Weights of a small transformer language model.
Architecture: no biases in attention or MLP, some layers without positions, some layers without attention, local attention windows, shifted keys, exclusive self-attention, value embeddings, a smear gate, capped logits.
Each number is 128 + 24 x the weight over its row's rms, rounded and kept within 0 to 255. Layers, rows and columns count from 0. The size above them is the row's rms in percent of the matrix's.

# layer 18 MLP down (transposed), 1920x384, rms 0.0503, rows 1635-1641, columns 192-287
size [105  19 104 102 104  94  88]
[[144  93 126 147 118 141 159 146 135 119  87 134 145 116 112 126 130 119 130 139  91  71 140 110 127 111 106 162 126  89 143 122 129 132  79 118  96 141 121 127 102 108  66 117 130 130  93 137 128 141 145 181 127 153 136 142 131 118 118 128 135 136 123 127  99 127 147 180 130 132 172 129 148 133 146 125 129 145 137 122 148 122 140 146 152 143  96 145 119 122 156 117 155 112 144 176]
 [128 122  86 106 133 146 134 130 110 151 132 169 137 140 144 139 114 136 124 153 120 138 164  91 116 153  84 151  93  90 145 120 163 126 140 142 115 168 146 169 101 124 128  82 121 161 138 137 108 146 140 129 162 109 148 110 106 134 111  92 155  85 147 109 121 138 105 108 138 111 143 108 142 104 144 140 121 147 109 126 150 136 149 178 107 141 126 109 122 149 136 124 117 100 152 182]
 [110 119 123  79 139 125 157 155  96 108 110 127 130 124 176 104 153 124  94 128 112 129 130 123 125 144 131 155  91 104 140 115 124 127  99 145 126 100 134 125 127  91 162 171 109 162 134 125 139  92 118 147 117 188 113 111  94 153 136 127 143 129 131 148 123 113 118 164 120 137 128 152 110  94 172 120 121 135 122 165 140 149 122  71 120 149  99 118 129  74 116 144 144 118  95 160]
 [124 114 129  95 116 117  94 166 109 105 120 140 135  90 151 139  76  84 143 122 156 120 147 132 133 109 158 165 101 127 173 146  87 102 102 149 158  87 144 179 120 121 143 121 131 101 134  92 117 150 116 103 152 163 141 115 161 105 134 146 140 143 144 132 150  88 114 131 142 111 140 150 135 129 207 164 155 135  88 112 159 113 132 129 126 104 120 143 109 147 126 112 114 101 143 154]
 [123 149 110 144 132 146 117 135 179 151 103 136 165 145 121 153 140  99 138 126 128  96 169 133 129 145 118 175 159 133 149 151  83 124 127 116 129 134 126 123 122 108 122 156 133 101 130 135 165  79 141 158 139 123 122  65 123 131 116 175 110 139 132 119 191 137 125 111  81 142 172 156 129 169 142  84 124 162  83 140 147 151 117 165 123 105 134 120 146 148  98 151  96 111 122 133]
 [171 113 116 112 127 105 170 139 143 110 118 117 158 106 100 164  95 140 146 114 160 192 160 120 129 162  97 152 121 119 170 121 116 157 144 173  55  79 119 137 107  94 137 121 101 168 127 152 124 146 115  89 126 161 142 130 144  99 120 155 142 125  88 118 145 108  93 130 114 138 141 124 121 129 109 167 133 135 142 166 145 107  96  87 159 151 140 115 123 141 136  86 120 143 116 132]
 [134 116 104 126 151 129 145 100 102 109 111 119 123 136 160 146 105 124 155  85 118 252 111 141 132 150 132 138 104 128 140 120 105 106  93 126 139 104 134 162 146 108 123 118 139 142 138 124 155 123  75 141 118 116 120 141 150 126 125 153 149 161 129 143 114 154 126 136 107 173 117 126  95 159  97 140 127 156 159 176 128 131  80 143 129 160 128 135 122  95  90 129 132 123 115 148]]
# layer 18 MLP up, 1920x384, rms 0.0554, rows 1636-1642, columns 192-287
size [ 26 108  98 103  93  90 105]
[[122 154 129 123 158 156 120 146 103 162 140 142  97 118 147 144 167 136  81 159 113  84 111 124 166  88 131  98  81  94 108 188 126 109 180 119 153 171 138 150 166 146 117 135 129 111 153 133 134 108 175 133 142  95 103 120 107 133 135 132  76 120 118 102 110 140 110 103 151 118 129 122 173 146 171 137 117 153 110 116 133 126 152  92 117 127 116 127 138 104 161 128 107 143 141 125]
 [138 136 159 128 156 133 133 142 147 154 118 128 111 107 161 101 163 175 121 128 141 127 107 165 120 156 135 147 122  96 153 142 127 124 162 165 163 120 124 165 137 150 162 150 135 130 133  99 138 112 150 148 107 168 128 146 141 127 159  91 110 119 141  82 115 121 161 148 126 178 149 152 106  89 149 150 106 175 130 141 120  93 173 131 103 153  72 139 145 138 152 149 136  89 143 119]
 [142 157 100 144 126 164 108 128 174 121 114 145 102  92 136 117 111 142 123 118 130 116 126 117  85 133 133 129 127 145 125 127 141 123 125 118  90 134 147 110 105 196  84 154 105 135 166 123 113 130 152 166 131 138 131  59 133 114 133  89 104  91 117 113 156 114 130 114 149 128 106 107 103 138 193  95 146 118 120 106 105 121 153 143 135 159 143 131 106  87 150 162 147 109 138 137]
 [139 119  98 134 126  87  77 159 171 145 154 135 109 117 100 105 116  83 122 178 125 116 144 150 130 126 145 137  83 127  97 161 120 165 102  97 130 118 106 144 121 103 135 127 136  83 130 168 122 131 147 110 128 134  93 149 159 180 123 167 123 147 111 105 120 166 170  94 157 123 151 149 172 128 121 130 126 161 118 168 166 179 112 132 148 137 128  78 151 105 137 142 105 144 123 139]
 [150 167 107 126  81 104 170 111 115 127 107 172  72 119 112 110 143 171 127 142 118 123 156 101 201 140 126 147 101 145 112 127 176 149 128 110 127 132 139 123 131 143 157 123 119 138 119 146  95 111 161 158 116  54 149 121 134 116 170 167 121 105 140 122 160 132 104 145 156 116 112 157 164 138 124 115 147 131 109 109 120 113 100 131 154 146 107 120 175 136 149 123 141  67 124 105]
 [147 134 120 123  97 140  94 133 153 140  96 133 121 114 109  90 179 112 128 127  98 140 152 126 120 116 155 121 117 183 129 159 111 140 121 125 156 124 117 146 157 134  97 106 111 114 102  85 141 147 149 123 153 109 120 130  97 147 123  87 163 145 172 121  89 163 148 160 159 133 114 133 117 135 198 119 120 144 134 104 132  97 170 127 119 145 100 170 122 120 126 111 161 139 127 131]
 [116 149 105 103 160 139 114 114 106 137 110 126 149 102  77 162 128 138  82 118 104 111 114 133 122 138 125 133 156 124 150 113 136 102 141 163 140 106 159  97 128 147 135 154 140 122 135 113 102 104 132 124 143 112 130 149 110 154 151 184 134  82 153 113 157 112 150 145 134 112 139 162 130 127 141 128 171 135 112 203 149 118 126 140 111 135 118  95 101 134 170 123 123 123  92 138]]